Part of a small language model's weights.
Size: 15 layers, width 640, 5 heads of 128, vocabulary 17407.
Architecture: LayerNorm before each block, biases, tied embeddings, capped logits.
Training: a variant of Muon for these matrices, 4780 steps.
Each number is 128 + 24 x the weight over its row's rms, rounded and kept within 0 to 255. Layers, rows and columns count from 0. Numbers have three digits each. The size before them is the row's rms in percent of the matrix's.

# down: layer 2 MLP down (transposed), 2560x640, rms 0.0371, rows 2042-2061, columns 0-63
# up: layer 2 MLP up, 2560x640, rms 0.163, rows 2043-2062, columns 0-63
down2042 105:141167130124118110146119109114155109067137157121139170140108124133110149173139119136157142103097164124117136119079069133126100134076186057154166130146120107109142126121091132110138131121090120
up2043 101:099123086175146115180119154089165099138120130115095119148142132112135114139156119159106150157156135114167143125140124109126134098103145124113168118090112086096136179123120109158083141128131118
down2043 102:110149142158145082166138141139158132133121124180113079113127171146125131099115109153100152146129146130122113146176160087131128115111184167098146125155124120122145091137076146122110117118116159
up2044 093:127140113103134139125179160102140138130069127130134131119136107125113189117168166165149108083127111154155169150121106168128138134103146127119076099148124105145092105094113182122154103128126116
down2044 098:122147126154102114144099095170112108143156145161136182123140110149127140126145101090094142140115126116187091140135122142148136114151079138099165145113134117082112116132115108121099103185161138
up2045 097:106121104155127124156138154101108094154141163133164097152097108152143123143125153126133108131123113117136111123138137131109117112098141118162159132139136163105124127101144120098123157066099127
down2045 102:113075126150155116112182145077137079125145164116112057182101104118157116129088156166132173156138156167135157129144156124122124122106125158106137140162113133038079144139134159135125151130114141
up2046 091:171110128091152110107128195146146104139110120103124136154134115131100139123145099139120089154167143110103110157175111099098150096126124162096132109094141142115146178142150120163111119132112141
down2046 098:139160111091111123133129096120156087125190119101119164131147103136119114119136140118122133124118152120082124087136144133165127077095148154106154126124159104120139129189103136136119121145165096
up2047 097:146097129152119147166126149146100095139135139139134113156128143095088068113176147083122114142134152124087089127170170148143157174125117141165126160139106157111132127127183129097086130128130109
down2047 101:148173088111158135108110102112125129115097185136120118128162168143140108106120135129153148098104113127110137139130161148131123092128162145131151155124141129115165130136110121164103202116106104
up2048 086:137112136116157108084122137139118179174141092177159160112130104127119119143126104161114152101120156104144141130113137087129104140115123080138086172121096117131159113123126110084105132097145145
down2048 085:089097108108127120146109136093155145129093183127155141165119115129177152116134133101120178129155160137113108149147098154144153079092143134103126159124147121135118142082087101123127134122117086
up2049 108:143135122125144134123148145131094116135128102137111146160125111107129042127147129138094121092104188120110176129117107136121135150135131096141149167132144138131123143084141168143143182144128159
down2049 106:120138139135115099150120119110143145144119128096112119112128153140139139132121094129136138160125146119128082179155116134149126085097115179160147112114120140103112119154104150126105107123136114
up2050 092:144090117166154114134152179174101103143159130141133094091124154159115103128146140110156111123166134157121184109115138138122115115153145135119107108106107092133104086119128143168124121106106107
down2050 094:096135098113139167117093117121147126095132114127118142133120118119110106119178133155153147126119111142103129140074164137140119103090122107158161110151126087111143123101130068142095143140145100
up2051 094:120120125110137078119148183132148119105129163142128115139132158099110134145106139166180146134094077121131125139167131146104136129122143155165137118149184131113113147133092101179118098127163131
down2051 098:127114092184109084130112121120123080106133142126149156124122140087145159114111138125143135156097107131124156141117143137135116145112156101113138151107160134106093169121141105197143103130156127
up2052 093:143135141089136128129172134124158135118128145138129112133138128120133110095078119159085121135129107108101077146164152159116101156124152124080108162093146153144140171147186138144113178122101140
down2052 088:117143130118148114107085150117176113119109126119113131147133107111177104092084117153132114135096104108114088147134135135134126193097094128115101127104144127134154158129159111111151132156113129
up2053 098:158130144161139098138110135130171111175123136126157129094182106159163155120129144121106131099107119112122103136142120100125153138135119126136107105154141130124087138104182106141121100150107159
down2053 102:133159139169111106125129124188154151124117060166111116139127105145136152154098152139133147140143139156150153181120120095177098121171114105131119127130105145142108129131153116135123124149148142
up2054 094:121116167134207134149119126180175106109147126150118136156100202132163144101144141154147103151135123128149127148124138136114106164186129130142147131144170121138119151128153149103128145148146095
down2054 094:147164062119078103096137135127153155099111099112111139148132179077114118134119091143144114133097144111133144135129137089104099184100106102149150137107114164142104138111122165101110149130146143
up2055 101:138129218158111161117109129087072132108146116125136133098107144109128112122122073130103139087093111112092131109109136161128133109143149101142136139123096142129112130141158113158117137113103136
down2055 099:156078174133148130124073153135166118147124081146160122130117129147094142140121129106127112099109146164110148141161153136164128121080136122138130134124105095100095160125126163106135120100112152
up2056 138:148105130171057134119176100147114117145117129127115170110152111171110117083101106109125160161146162123138113158163156151128114143164107167116079110153153108130163107065115143157162120108152130
down2056 127:136127116134105100152147139140123139151118133106134149139133115161131134095128147094092145127122145135124104156148129149142115114162150161141112127144145139109154092093118147110144120083146132
up2057 104:107080141135154104147147130162082172142105155111096136111134084102140154121149169096105164139130139127111138083157117096088125117127109143168109131140112130139105112135139121120108095081131143
down2057 103:108141146124141123127086163083111164179097138096114112160097134116147087104158131127153168110181140133142131149115138126105134145108123126184084123148128112151098104145097130117091147126082124
up2058 121:147099123145139132165139121135135193142140133089104102125152116131168133157091117095115093148071100136125096122118092155163157115103130164142148141115099104147088141096116099156112132140151165
down2058 124:156161122110146144155112117097115137122104133150079117140154098107123134145131139132127116142110085139122138136114137167132108132132129159173129111160131137152118093096132085157127122128165181
up2059 090:121100142104131095111101152123127091150136066153129126100106131117121113120143147105092153160143115142116121153129119110164171136120111115178106142086133144140140164094099118144102103118128089
down2059 088:147115140148151163101139151147083127116091135135104114140111155136122098080159110134128109147127137201174150140117133101159117098130145112130121115107118123131118123098133072129132106129121123
up2060 107:062102119128173107134163133137099107122160206123158173131116102121150115129164113119118126075173126114090151127096103150095143107141126139091086165130127129107117146127109156151080079146103144
down2060 103:115126105122146176129143073161101091098151155136126123144137132127119089150141152116111110085128131112128099152120137114128123098090087140102083119191151120146107092124113180142058128119131131
up2061 095:127163140108114155146117158086133139161149137132165158148136125115119107153085115187089095118137170126113103119133138156143148090113159094124103143136141142107116135107129102124137098124148152
down2061 094:116150104140119114113115123112116132098122152091140157151111103140154124184141112122109142117136156113086132113111120141123154110122084112096081132132111120093114095138126111149133149122152086
up2062 097:120122097188121117140105184143117143156127123153113180084125152128118096149128157089104147117117083094105150118087120158159142154109108119166154112120108108151146150133134140164124090116087137